Weights of a small transformer language model: MLP 512 tanh GELU, tied embeddings.
Each number is 128 + 32 x the weight over the matrix's rms, rounded and kept within 0 to 255. Layers, rows and columns count from 0. Numbers have three digits each.

# o: layer 6 attention output (transposed), 128x128, rms 0.108, rows 20-40, columns 0-127
# v: layer 6 attention value, 128x128, rms 0.125, rows 21-40, columns 0-127
# q: layer 6 attention query, 128x128, rms 0.154, rows 32-63, columns 0-127
# k: layer 6 attention key, 128x128, rms 0.149, rows 32-63, columns 0-127
o20:169078074101148131135137133176123060155084152143108192142170148141109134111043124118097114097149181181142079122182149208105104137118227140078120107107132127174133153156053122112108070119048102128154109111117157096091110114128090184192114095179123151131091113124091150157114174091209166148102140110124139121151099143176130113146138167098176133071077113145111129100126150177134132093113
v21:124120214163105097143132132093141112140111151077180131151047146141103100086115128157105148103120139123128120155118131120127087062192162136157102176179076147085112131140094121189144137117129175170079150117108113167117119157161178115147096082138083086168140122114138087121176155087172169127142154074123161114117118102188117077108134135122111161161081144129127148100171138200110123094096
o21:119075124106153189092146114106138110105135104123113076166181127141139162109168070148153124114143072106180142159138101170094151118102095172113194117137138137087113115184129090103185109068104144064130143142112125114144121074104112161150131124141182108156092159070098142129103124156101127148152124161146130189105133195106112145176111178131132147105112146084130125121120142097108096130165
v22:139103141127128075115130131114139131142134149121154121110120132135075170182121113122097128190116086107130114146069119110136180168135139133142090154150153086164141175121149069100113146139133136179149124108075125141109127136128136169164120097092102143126094133060108094119074110095131167094117134156101145140081099121105114144169108140138149119151159208142147122085130156148165071193144
o22:120098105137102173141152131151114134148157075145135113112180159119167134067129120145061137113098121184118151098203126093138169126160113168130121157114101107090141148155116110135084080159129150140108114130177113156155147108148148096142109145097154129122115123096159127152115169132097134140131150124136114095093121108148178092084089154076129114124150099108131117198119162122116137090112
v23:151162083131162081140139138065123137121105118079118165070029139132156168129158114089104116137162127132118132165167129213086129147114129162154098128123125078139169102083138113187176136149102151179208115143147128081136097164168125120132131077108170105115162091126114187063129107164118073081096135150196078136154145162104147121166170117169129098163114129103099134135093095104104168115066
o23:130166157150108134122099137056104160130126137148142119185210075102080097176133169179180110138122149184160131075092106127123136097138121112126108109145137138141115101176111149124089093095138142076083148114108168150117083093072108163160136141108053135118158118111162093201147133113124134125138138131118116154145104094102128148184133085167125160148177072090121157121121140100141140102173
v24:105135083149156147151121166169122104113098113103109092186136150177121105159161114070184157175171090139109108114124122103143102145157171155180117127154072122128110117131101158193139104081165072114164090148084088119108143189163108129090146080135153153065103140120142088121134133186121136124116166088100102138037143128161129095066188104132073143124212150119166159133082065156074161120166
o24:144172144123067130175139192105142174117140146151091101060183145090100190112151094174102117121095147088113117168054102122156115137136115124078138101095116142111128146116112077118148144160139098179083139093197167091158133147127159143094076115161117186140169127107111086159149170102140121111232109133094130159132166120111164148190109140184125098121040137117085135128091090092161123118106
v25:107096105123133179122139107127144143155162093145082070108121160113121081082152097118151127151083112118097154140144172087110149115113184194144110168105132150195066144149136074114047127156078112104134132107178063115133098134115109125148134149146075120116168150130113113152133199130156088136175094147147125116144155128130155160073139137124126120146190144129160113126152111150099106142134
o25:140115086108122149133159103123125142138130171107193125145105096161115206135092175171110126139139131095151133157137104131089126182133118156102126118116104151092149158082165132177130144051188134149167098145100145165146159148117124115157100099109139130103106108136137110113108169120163135106143131161119130111102119133079071050127106153111094115120038110156167139103127131155139128138118
v26:101138149136164110131110132090106091143141136193123056167119121143107147101154162172213101100196122123165095100163167152092078145146079106096135110104124118115120156116181098117121120103152147176169114088141130099109101152176102093160120148098147155085170176121177131154137156129099098100126121137166118105146116111097148138166120174105103113123092160171142097098126085118140129069104
o26:101144106141110108119117179133176113097159144205073133109134152108123125123104128125120160134120155126163098077116108198068177123117140149170114188148132115127185071120096143161108128143176112105118143169106113132142118122085141108105104162100093113190077062137122153129104092139150164104111090129110103156174132140170085136106144133076158140104190125107090115158130112132169148135112
v27:135139141092170118158168041137119135139105139104139133081066126116154138107120110140132135109160104101111147083123144069142173105137096119163198091099187153100133165110160059159143101076124143112096115149095083165098189120123148115150159130072165145141091144127119123142155086137208104173129150150076120142152096076129158123106147148157127181144161112136110119057175112117133163123121
o27:160113167148151134100168152146150152170168121117109082121152159143151092106081134158121053176133095111113153136149138124098118099148180102143110188118120128111085176113113165156095118136116135112098132169146145097153065159160139141165127109174149085159119068109111091098121085150072097071158117128152125127120106132115116166161078115081113142170094156123112132127135119119122140182132
v28:135081136151153132146151124174177159164144115082123117172147165127030066135097181164166142050049126124128138114155134126112167039125101111166134085075139127121121159085158184120103174087095094159080041106075118125086146105199090151169176141105129088109091098130128062165153127163159103129123129136175131188127144120033092115098183163144200125177093112125144132149148171123176122100183
o28:113125137109147099071062152143129142172142130101099172146142113085167120029083159058144133187173146107105126093123166152115097179099170083110143126092129204179105126201115162108151103110233121142133165140128113097088091149107166130102112150139186148140093128090125177104171140164110122132146102182128133044135095135200144082125092133075053160079143092153134133148125105177170149130049
v29:077213164096121156127192180127111069044130136067115087085122187163128138128082145158128146102142116098134149186112127134131095157124117186126182094146100122081107222148138119084098106165144145076103145114110148114159143126154112140122176165130109117113104139131104141111114085103150159152181122129097147099103088112158137074131120152127148195118136116116058129137149127129127150097138
o29:161102106152165142095128058100108058116154166154145183118135142092145161151134081112171090189134167171070090101127122092112125102134098169073105116121157148103116098131136133155132133101068101149101117099143089085129123146089135185131123170127188145129131133116094091107149124138097133133123179187165121126142175190147083161140089091109179112121098140110168136131145119137107131178139
v30:136099168187180171126075109159180116109125111184140066129128078150126075164117094114104126126145100169112124140128160153128100161154184169095152176091132135177141118135178131137131128174100108115093170105170142147148128149111123094137036088102118184080166110131119108165136095153154089133143058124098071100090212165156138120060090132091146115140079140110128134110060174150141114148098
o30:143145075093034152131167102122105134113180118032126148165172163132134208096166111166158103120099139084095092147216141098123127140124106152134110103133119147114117065082145138066138175137152087101155153126140103100134197137118122136084120149125095132176111117118079163094117162123137164122124117148145118158066128093140171123148155113135118091181164077119139144107157121173116119152148
v31:172124123139123089144071104112198146152121132140149149138134139128112178144157140100080106088135121180118102154132164207151129177097148137106104160086152105185107153103064167072095069170116129116082151154136151161118106104112092103121086133092095139150125142112100146146032120130096118214071167146133176146133140142093145148132165164097110092108173172170149120109120131076117174103097
o31:138129169088118105117193103199075164067146141182146091167106071114198136094130161141080140126109117132128173136113102096109121190143134082122135103114115164154171115106148120138130204081146168136093107096115100152171161178148147110174086137172108121175134105146109106096153121109103161068163162167141078132130144111111103091121163078131062120104141088066152158108167106134103089156167
q32:102131129140169182134116177049172100064135134182176144109167140130153062117093153129164095065102127145140132071143124143142136114174131153181140091085114131171155106104099093173131106148123119102101112121186161167156139179158140153172171179116132133133106155125143049073126110050113110093147117139122099107153157155120146085126114096142102121133090179098065120140132118109134083148155
k32:138131112135176117155128114104139067116122076176152146079133169146124101101094155093107113106100173153086111066127151151126150161128093130155121143183095132111169193172107062140108090126156125135112124151176140084114155135128139166131120154122182105097144189081171139106190146078107153149159178111113132166071126096101160104134092143064102124125112180144103075092130206101108157152114
q33:105101126137058143155162130181138158109100144126091119143210134084122197179151078141120095080128133134124135127116097155116118155091192134108138124137151087107136132155107123135084173117124071080089112149107169126136148140131155131151134078085108108192114113165061115117127166083181128090067122123118173118168172118092151126154165117140149080159106063160089134074133149145179155158179
k33:089152112131109162133093200226144105110136201091083150083123165128100100117133102121114111081123148116182101113115165157118194116116145124076097134139146112114161138100082095181105152183089138122128147203109189135074126133139105180160102086099040168104117161122119110121115122128215102149130064113114162100166114075098167111147155169142171093051154131128111114113183167160089146142091
q34:145124158083141133136101113189149090136081132119159114140036134096167147128118154099140109140075118091158152103145149079085105164088154066118165138080140147135166146150118132189134091188143152154092185100158071111166133108151140170116072082118121137129067103100143100121147115102159159121117180124090164115163146123140120176145087145142152127116157075138162151119116099132135157118107
k34:122122155122149121105133151129130103124129140159158126101099099132179128102099153159126095170131076118115182161129147101127147168121118116145068124056107175141160088142114115148102124123169141137133140092126099112181153115096119151126108132121105151096122087101086096089149107100159207131114140178127200115202161116187146178155081144129106132109170117094134118136145073118131154102120
q35:117119131095152076110104104016135132131133143078122138127127091070162183129173114172196090101139139109049120104172117152130151100101083123100114114092122137186154168074140091168094120117109131163143121142113129108195166207144135122114117123091186181180099144099166120176101102049136115086158159209170161193136124105156169147146089131185102149061143143101123133188113121100114132093128
k35:122128168209119065127132107142038091122100160121164095151152118133119127148152147146175127052091184126166199130141119101111134180124107119093182129098128130179155162124139129207136127076037101158107129128146198115165136120128158091129061140112090141142124168098151107102111146078127139068166208145173131120143151084161113108136108066094113167085107137101057099123198118158134107156083
q36:075084156047153103165109132098094080096081174170130133098109079156157161145119117084167114108147155186157090145106107133176124097155142124182133126093109140107133133075170101172116142146122169186125122137051127126158117089094125139146100127158133110168149104213103105087151128130097181151048101176162193094108186132101136100100140113139124094081152177157089147128156073107152181141147
k36:148091138042176141140112088145069120121139125174124165068120113139108167146131104127174132155124174155116135146072161160177118125155135122150129038137142116117174187148215119182116174164124101109121118143014087116141150140075157099164078142156135103176167098117155061182120142113107125092090112074114163120194145103129140150121155109109145090098128125087112089148167146098125171133101
q37:105127103120056146114125168147124168115156127057151121193096131077102115143107071153173170091123117098145128140096140115162127126161128143088175147089130062115060197154158147115117083176139133169133104144121174121121107122115141128229127149096122151081133172110081109146190099101073101183169118175149085130140171069123102136067110158068170169126108101181108175156144104164117136099144
k37:118083114134110187102136133113148114141131109071157141216143146107110160155132115181171129067074105132167078094132170153136122109133117203199089092123146080139140122126131163157112050132134147087134078111094128102117085049084150125142146097105100177119148147126114157138176077136130132130100155171167113146064106142093154120164120155069138153148107095109089163177139195174100120168148
q38:156206150133146218112159141140144166073108094142121114123151133111083173098118107106145106128160062085130085125086195130180098120066118146073156133107131129109067141131101142182129174167128110103149126132111071190142130098161148126173160120150148120161153130128155161096186084117122139145145092103099134121152093125087161105086088107156124091116143131168128033178126178145096139142089
k38:162131174143113139126138096110133125134184125137120108149111143091158129073162153115168155103132064082116083157066133051131170152113082115132116130062125104107053162113180163156108185161093137126185158142127079152096143112176112163082118114161138128157208197062101124118167129092125114097049121146109128147080171160108138164116157141116133105134126113184134059122152208115145108143126
q39:112109089120098130177148098134156147097054136193145115108186125068167109113161137128140149167117132139152140115100158122091203081153113136035110123137077175084159150111069079035085107124098164187127140145162155177100192107158159096086119128156091213104087153134104148115157140093150106151170147175127117134096110138083160176141123128107109060097131100156124125165100203112166140120126
k39:141205165137111179186122136153155137077119150170201144126139094090139111113166175158150120098118113117142118110094132079180144055128096107068120085171099161108128112178129157047141152088113170161089092143135110153124148132092109101097162117125106206121173141132115096126173167098104051115122188140122157111158093127096187133110108133178121105122158108110087131133059154153129114098091
q40:114163170098107123139040092047111172130150118066148179096164127124114106102087134130099110069149161105178135145119136129141141146142130114168066113146108124109138141164083139117099131123151075148150150137140152091156124165122143129130118070107070098151102124149161142082185134118164192133158140091106173128122151103111181170095125153096139136136118127208124142118047165133197141139145
k40:153178120158103160137043125133143183147192073122086156115127146175116156194146207096124129112060092104091169132164126117102178132138135130160108079130140111131156139094133105113097127141127124193143149122120079119141137163077120137119107147067070112122145114095148118108204106095127173112177115128166137139122133057118150047105121136108121121169164120134152127120112159132158098115057
q41:141113160094128091071119159105188139133102148159128119100086145110161164168151170167099116083116087083108157137106149126113099140126172149184089112125131103167147137112107117164142093120108102186161112058070130159097082063129138105172170107125132166067157102100123132088156112152138127081149124124089083133150149102147158119157149162116139137103117153159145093141163116129179121155148
k41:156104117097122126091124134110150175151110123137138122125079146165132111152094108136145152088126134082086168129087167198151088099154108142107120093122136136151110109163091139161149060155141131160156151124164148118052107062143129123172099153156171115072148174074113120116141124117145160136140115097120118148186076125155144117110162199098154115109160103181120072147141166093183111113111
q42:076108119100139130098140126114168145100208124158214172137096161121136119120168150151180152132119065121128125092067149089179143181118088148156155083089099137090117157115151108183148174131100107101133103162082111100125158124132156049145161111160137079119087123156157092167138152149142128093095125141113129153145116132087139129104126162092116124094131124100159144137122167090162083140129
k42:084149085130072117139152118157132128109110081171190146152131216102154145131163157129153152105088102134153126181039142084112128126148102147132156102077121132120154122119127083151155130110106059118163097116125160072168138089149178073121161133123106084134134111117175128164129153149142155075103135104147123109141097099142104128065160157110102130094090183204169136103144137150151125138172
q43:077108121097205077194104102086140164087182214115109137143148133113129148100113224104104138096107240137122062094119143124093042164101150099126124117099116159127099102156093187123115169078119164103146151117087149128150109126111139126158095150190113137164128097125088101115139153081152090163141141144134092113144108141196117117099138132121114144153162120123156143084095112173159091099195
k43:113084133098143122175146094130166144073163176184167182084203123086153137192113129042100180112091169149120158121135146152119138115127115131147108141118130102162123099098152133154101113072094169120180151124124169116110138126099117173132069094118093137149109072160112126118161123161127143090159076093121093090131084120116091139149109155130090177204139147145120105160137132118097112073151
q44:146143103103104185128142132131112170148054124141130160160138164150137138134176106142132178074099145148170128154118162148146121121141150109098088138123076108129109087154112159165164107140121062119144145129117128126165130136101083107142140140108203142128132085078111158081158125128115136084126137188110102131095092182081126138127103072120154140119157108074147110092150097140224136077108
k44:122135111100144119113162038100206179129129063106083129162143115168141098123128115160178095097145148141145107161088151130128135120136154083113090113104108127155129091184198146149157140120164066106164148171137116139149118133102090152138118118065150147191118080137094153128117133131148139092143114176109085146108114137093158108152162147142137164105148100091114091090144095139160105144120
q45:223082161166079111100126117121177113109136126172090140149123071094180092146066065070138133134098146059086101097118163146176062102086169105097161144140147178159106117159164155091105101136103110151129098104174083125103135126151171113166132098148140123158087148124110109104116167186122161130100158148159127138122187159136108118136150122106167108116146139149156185089117080142129110135108
k45:238088175113119181106137103102176124185170172128152129116157135091132144100119073062131143137113136120163118144139117105120066127132151143091086080162090147160091137142093113130082191150105130164152060101139088128125118149120197122146150135137182159111091101076131094097116133162176121123038099108167148170144149167148131097183145095107094108084141145117139151090138112138085101138150
q46:111141138106115170090109091135157153112169152136105198136133117144125152082182076122114093112127129062120067206128076191082148093123122090141127115130157160124070131124167134144143158118158162144082150125156093086163200122088165152077137105113081179074159100140126075119182145143109132188134127158095102131122116137083139103177115109102172115160137179115107168176083131125094147142120
k46:095134114102118171150061053149148142123218166135132150182123166084172109108142126143115168149145117105107111144117108182083111165094087084113081062126196164108148102161183147144103137119152162160090165133109143101152172120095186135074133129180098165153132142108156108157116074119088123114155105175125116104103125143106150137158155042133185177155061100147117163053092095140159125083067
q47:149133146117064152133121130168143121110090140118071086171146123134126178143127164122163077087062149179148200121149142120123107110158126179182121134157167155061141095098103118117144104120149146131172101133078118108145114105116113111145152133083113119083157158134107135120101112187037141170125142115174178121174105162124108153089084159136080124171098096171112086142116113144138101136124
k47:093104123131119094084187117081097090125143084142121142097172170102106120099149083129171104144064136092083165164154150121128154123200150155103143111145128134070094107128118101156133140165151208154135119133051144146113106140123131067155122163075106168130143150151048075100084106128102090136111150099152160204180116200070141164174125159111148099140101129154171138127098101166144174137143
q48:080169151140053154135185047091090165144138222097122173094054179114120159110111132098108089161172123088177114099090167133145134138208113112099100174157089159149113109134140156175178139143091134194156095118116143075121108156147095162151223112118128115156091125087109103104159080131152093130159145137119114147155143117132090146159110120151123035153103137123073145090157096162131123139115
k48:141129120152110120170126115116149178121121131099098167084128118141075094128101108142080128110168070126148165142161192144141096163142171067115069136098080160202199153106119130127110126194122117151113137113076104115097100123112130097085126116155155100151146148178155093128140123132197144085130140154147105132116159109111108134119144171158102111092051150122112129116117176169113131069145
q49:112082075179158122167154142161175085148124156130159161129141108155076214166035142106076125095042144133128184126132098162142142148103125135108121131156120133128129166131171088172078137092115184144162206119126086073152156123118085178113163207125144106100169120103120157174122113121099159106076084082084148131127063143077122106110120113060110175115138081102141132137137090187119101148204
k49:100109114186169108122132134144223096153171102157139141138123136114063121189082153121092116107071196102147095103079091145125071126136128109120139205110155171130083087148200173164106130180113109082103149056105092145119138125111066140140110164084148144119130154149149166122108080137070131153135116080088153114158109136183101175127071115083146155138193139178133124125118108142110184077152
q50:130143123156109151127142133047156176045173174147119102132113191132110133090147161091086126135128141122169161218121144104143126125079065089139145140102106061117116120132096142077104127111122118159198120123173071148133142121150126132149123166112067118127139136122128077181125113109141109142122118145077132235090100087131098116066172106183184142150172136177189139089153072148160169142059
k50:115103135098128154118155155115189121055160140143112145174096125172093185218170173108106101106086107140119128151130101123093089205069115120141102094117109089119168115089142145093079152087075118127189167155136108151155115105101149142170112107124082135103133143166106168161095157120211133119130158140113084214118034131135125147060177050187109118131118125146102171041136133157153127121142
q51:124123125139038119157140134112138122128176165182176055132164130132126083092159104114146120107116149050148122128132085096175077123108139099170168125126084162200148134124129152169095112141092146103132088201135126107102151104135097110106108073120147120120090116154150206138145126160142088142120140134186152116066156116122125135142099127147179109141135113111103061100147221152160146062114
k51:118134107057110082079141120130118198060175179107168099124170137090150198131220139131149104106120080140114094114123152076126098088139093115096120158130088161129156089139117090121159155158173089116151140128148110120098141192057161106140118165132192102143122145149117142130144167156125114119104132123157162122074149109106137110136101120158191101127159154089130134148174131142116151116038
q52:134072075113135143086143134157108126167131092123143131084150086067155088092178106059114122131111135130141154185131128138138125132102106135134163106112140112134145155102144154177133123125092102090114110079157163173140098041167139108183205125158075121109108096082143174130113112100097102158138169168123169129145112163131130131127136111182102117130125146154161181144086141138127128126149
k52:078114137112191093108152087144115088181133074110150113103130094090137129088161142138101133161140150123173106160098136088152130069105141142102121077149096153126097143081094145088104125119108118145150166133128197139160063086137114163187153122167120116077142139125134137173130164110134158116097113180126144122162080091136123134222170145158136086138107180112149100095104137181153107116118
q53:113188122154115182147101082091168061107129097110141141137105142112152167154084229140110081153098149133158091154035169113059112105125163145155151117144069088159098130150145131124124122072143161180082080109134100153145058141094156104161100126137105127160142101129188143147149102127164150081108127143171083123120107142150122147141131086115172177141138087101106151122133155167098142128136
k53:115138184049121168124177074120118129176086148147116200132140107154115142164093173172047116114131113129103112146102146147086182158149148105145173146101075140181078137197137078165156109090109140145102141120148140159133101139110121124154102178151127154126138085150083069126157153067149133120114086078111089092113109152136083091091141118160191125167122110147107173131134152104079092142198
q54:121121120156167132093077126179132060132141128094082107074134173127178097118156121101136079117103070133110159082114187167113153144142224109175049105177126164126128137108109128156154153133079169106125140199119140110119133104155149101125115152123157100112176112168133112071123173119111107133112144149105136153169117076126057145124162112170135121187092092122119071127131171120137158108122
k54:099091137128173148087087132142172053084176144142092086104129164141190125129144143110128111128194077109123136100147156102171146097130159130195154126141151171107070136112102087121155125198128139161098146151146154063140110149130131111078129164131145120147123162148113100124101168182113076164107154140158118069132120160139111146157118210126074136115125086136144054095160105153097108082099
q55:135058129107151132111146143116079116104173116101115119144125170141138153123154130089116066111060079095093126175155088134161106097089137095100108097115159079185069137134176160128180140108088186163177166154153168223172147163136125095095173131143139130173111183099138134086115106128137089124080112128111100164084146143121113155139151161102147134153078137146138095121129132097097127136185
k55:167128100090175134088165134170126125133137124120120099129170165159148135135106136083105088115078098138080154103140128184085128160102113092070158152155196104173133141141153163125130126113083134097148087104136149210155081162159141106150175093155123119120116164107116101115087142104132118174052166145126101137132158069133118188193141161118086146116041157155124120099110116144124125137128
q56:139118161119105176137137149168051121145153143124077165069176126189144169129122202166097148117162178096135152100158123138039133132156089144166100146132097154121081114127131159101133094139128080106094069137165120148090158119198075115184095088146140125092096080134133129143163104130115112129110058102101200138095168173070127133125133137129117096140186091134163078102111142156076154165174
k56:148157152061106187149074140130043170118145109093123128123176149159160129134115149110106128170125138107187125088131123117089115042148118087138110158131141082098145129112204165118154080121131085125086158183118069164160142101085096130168099127172145135127078132171164150123150153123115125205110082192157140177155153152083102118128094194103141053167165111109169102061078116145084158135165
q57:154087049112129122190121099179059088105117114145157141142117155146150140132157072162109147137146122142089063107135132140126133180126156134142137170120137127118097106137161094044059129136130140106112171153145132153104146083108137109131133178087138133150115168108173136133160135107128094123104141137094143144130151145133133135090147122170115114156138106128171128116090089167137090139157
k57:088136083139113185179161139149091068110157161101091134156164133133080121182103087111101140127149096118161112125090107074107138147153135186130129138132143097097131140133128122049109186084136110117180100123116166200147136143103107146164109127098128134136112109128163133130128147137119075131083175207114139113122130141140129072123097168119137121116132103108154107152120109103176142144158
q58:149065086117170101109128161155172108173140183129166108114135130138111148134071149164103138105132150176068117136138084105122136052129136124119137108140082134158100085101144120104254154123123140194123093144102046103157154144152142137153092158124153050119098162160113115139168114151136163079164177084102166093091093131148111069114031127150093181147090126153143154154115129091175188175102
k58:189045120111150124108072126132147045134161118089161154103160140127117141105124121131141125180073125149082124151131150141160184118090087137110130147157104155145153125157151152074200094045097099147129111128077131131157105102157102146149129149105141072147114170132101164115071104132102190115166112034100147070150158184178097139102097066085091147088160161148165144113153166202163131208085
q59:196092137101145114150069086181172127133146168089131135107140142140139132145127135146208169127105109107122111086191088113122094107143092154171102126116131118154151126161131107080127102123132143057169108146130097130149144110154116140066110217184143127152180034129145143149146106168138137085130068131138058106158132097179136109143095074106036170140120154148096149106155075169114160146129
k59:099088171154133088136124152159155139159088183157093117109178139135111091152113133113154110109096142095132107138195134121083090142181082164125134071108142131137118167124140101134148062142156143019133062175163107128143138156171093152134095158156167160146115124147107120150152123180116113079135088107069070125193127194148122054164080114112077130163043141107116170084128131076201164193105
q60:154117129130179182137112154077140080108169151136145107067131125199180181168130135101070067147081159121111114194173131060185151096134107071117148132132177083138108102156135091086119106157144136080129182098115150107118151129157091095161094115089077167108119133104110153145109100168130164096152125112140122082157083169172134080120105084122133093135158108121150197139186158174096136102141
k60:168110123135118139117089041086145110140126155147160099102091193186139129171085123114101081179062160105095088148179133126091131081139055100119151130092108124094089095120077166102141188130147119137112122139165176143202126167170125155159118143092099114140122145140101144148129120146117170131079136183144179125141067161132113142115102095128183128151145122150071177159181162101158112101132
q61:136123131134149111164116122199113083114162122126084188171140107145068081167110149083109115118148164083215099119120208078107110084130108102147202074115144118096113143111117080124158097159083142159208046114091147140105148139112119136097113154098146111137141110106142127175134179145092126100117110136093202078108112124089176155141157166186087154132116203094138109151133111187109134079116
k61:109123090093108151158188084127112084123136112108117170135195106198077098133205190093107139116179115093154134097179185077154047150098078142164100161086114145113110125161130120169107121150121109106149083147134096140152151101179145128146145155111130121084117124094152149130104105136116132153127090101130171147123130168114108189120185115167127130158144185055148143142088156064121131080101
q62:157138126090132096118182126173095081144058154096104091136083143129063132159189163156148124114118167111095125133132167176122142122093117150114112059162131132130080133102136107147164126118141115099074055166137145147129117163121069153121110150123115170139091122143204137096062174162163128152105109094102140172138120111090183131068167141193155104064121116137125185099152161132131115142120
k62:192128098131135138149103149117113149159104170126170106154144110162091100131148105108092167087152134129113158147182176131137177078061203097149136120121134165153105144103138074160116145171117074099144150181135168129130120077155130127101124114164116133091125076125132162110123177114116106180103153085086122099123099151100167109102071162148208098112097133132165113108132087114116115095113
q63:164098098157123114155173117091153098082161090138121133117155125141174133048095148134146169129133133033102140171092153108122120143151162106135113104079130070127176151156159139157113113129135168130115124144087152074101141160060082132142156109134167086125175141137128107111146134058149197132152136195068068142121125139150114114135145144112094131145095118130144082175059193117128162155094
k63:142126092106160092127109091133144159087189108161124139170157131119118152109121164142066137121143089080173153119109085146097117130112147167110133147055113095141133113155070189176163109119132156161120095133095175090132131145140174070140156115132167131169154149094153187120123148062187133154138081107092096099122103143116147109116124141098078151148062107128135110133155158137156137120099
v32:146157143184117183101122130125158117104151137070189127116129170171165137105059076120082094109100170131186077113084067159045117144183150092199133071077123130124092092137175144123131161134147138181116125120152146110129113074150238181130146162101052144110176132116093182063095098119076165173152094097104085133117171048142121168100177126119152107180118150089107144178163127124145091147096
o32:157089106076139098145112130147080159130078148186147098149165114103122178164224086121119152090138156164147172134114181071198099117134120162150139160074155131137146147049126073096167136161088111064165110121107125178124160118150055074140129116137155144111113125107127109152159176078159132095161151136108161120158112147105164102094153134105058101135158091097111087121063098151195096185140
v33:131093109143074095157157128104116131083137151104176168102147106117113140118088174125116155136161060174161156105135086133193184178127152132127068129099151193134157146144141114139097123137101118098111187098121076103176093120202070118083190101049128177171115131208113148056077099064094180178163118131151134125106091153184142173116140162084070075116086117168151166152088092060119147184120
o33:135208145099145142124091126090095182159116167197151105150133130103144093159141116118135095126057136100122134112030199094141091139144129138158146111197127110137078117208183055148128133154117073106179116158133192141118183175116159143143132119077135124151118144080162071162158173180123070127092126145115105092128121162090083112152170127155125132103117155061132106094115119115087118068108
v34:176150141140036111097141080186156117198131175154112088113116128115104189103129128138134125066113062136074192129118069122127099124085142124134117114127157165121145182111117119170109194142086091094095157176048124120153146065163145116174144154178156082129163127047156075176188101122095129089106162079129120155114093145089160124145116111194222124093178184117123160165139133105086112121110
o34:108161138160156138184106104106046124107124113115102128092123118115144090150115197107064185157155154142143107134132130177081115074097135079143158164170128111116122066122130142046153124076115157123101116124167177146074103195119103138175131108134210211125117113162109170074108113122163174172114125094137107155065160144105086158114135153152072154173079127127131112158121143115141087152132
v35:131205128127124113083116168151112203162179144160156112084149074170109129049130137159145119111116158138180117094144110145139097116129148127103121107154096133066064101136108144075134098148129122126143044117099128127171082136119099113186211093156082098123108128137126099159163176138170102077158167126154143111168109129106166061178071148082165136137130127142136153152146136092124157159089
o35:173091095140160117121101096184174060105101108135127120117079132171118136146130132110162139173135173118117127135123120214138139177128148135088123080091171151180154104142124150163072125160154061145056165083143107111118133178093137144055138193099222163147113124070133106158101165108127142163066127094161124135138125113159102167107132116189081110085100121120071097099148083153154146046183
v36:142102093108145188142064107122123177126090162096145078112160114153206136091196117186094097106106130180141173134172144103124109159139122171095102120159150081103165074097105099119122128179152153098116159098185118165164107167114155090153126149119049136102053132118159171123104135150139159097151156103099094118111151178125092166152140142091142070116015043180172124092117215121158101135137
o36:091146115102101105075210130096156119108191099095130181165097131144091094134163121090076184153140156079152149126112157128109055130137111096152138125123114185133105203161136051142104097157168118114144121127093133165073170086150170198115119112102141108144140132104123202128157092142149162140163120124135125108154143072150138100119121083086138098166205199070106116122118075123116123115173
v37:080133119109166142107129100077159071104127209150159083119133105121133176122133149111103063090142137090146140162079138096116247164099190105138103113161138160103143151140213101047102148203087096125104145089068169124173161115128118086175119138113096166146078140129078141164097075162084130173126115157147159159156123147219113062116073179142122131139103138078155167071086170110188141067129
o37:132197171109066154114107174162153223140156100114121148163160187113138114158146141158145172104140103085127132125159129170105081116112071130109146126134078107129194099125098106146121093103120114106158092169203089170103113175112078125056138145142157082126160170076139128093202150155156153101114090096110096147072147102131195099170118125085120185113109139127164127116128047115119090077111
v38:127160117129172060089150104103094116067145168157079071126194137017156094096180135070063084131185092108132109138128158135122131141175176200146125074121151119112118156153172137134125098144169123164105101109107063152110124181131124107146121104144162124112148108134195130131142034053128118144126143119183118112136065087208216122136161182172144115113138145197169137143154131140108050086135
o38:123085145106112166151073195082169162171093134173094187179118177229148183125137106109184051140083174088108174158138118118163127122101126052127117183142149115072145106148137108163091131106085134136183110171076194078152143142064121138148144168072054121143099095145096091091131149199131146122077142125104076119118146172131102140126077082129129110149154076202064130104139114138114114156147
v39:109087139177116157078157092132186152110199118159095169108048142135121103084128191142110146169146135132119123036180168078096183180145151139136162124112099118112052141060139124159149087136087124114117075106107123120119163119111202067101164094068136155137141113093158130156132113173187125106105138091118147198122168200100141122102151114146125104062123130107130122179092142136139143108096
o39:134163159084187124154131131137070155126070158064150088081144112142150190134126102143139115137103132127131109144134101188205152076093116108120109132111147078209133150126166123100102149134176116153126194139087090120121131161138100169138094112179124087111194130152101111094138180125125130162119114129064137067175161092173138108176085101112115205125120122048138127037187087092121153147107
v40:138105130162148089124125074117061133161132162156087115115138104093126135176173118122132139135106162084115091125183144146088093152082187097136115072115102119146123138128077152186143117147137134135144165121126152151145135077181123127102136075138107130102112116121048150122137153149087097099147134096153077154100134142169147160165128146142098067125101145184120188144143090155149121163145
o40:135092101120127165132120202169163155095175082138177123124137168149152128095114149130128118150143078123112100162116116110109140111175092110116170192132135083055144143161179095059071084131145158100126131151140091079150163125106071115167153137119150152119111142149194109137149168125101114124124092199122122127132120120130101107082129132078079084114190119081141121146171162119103115133160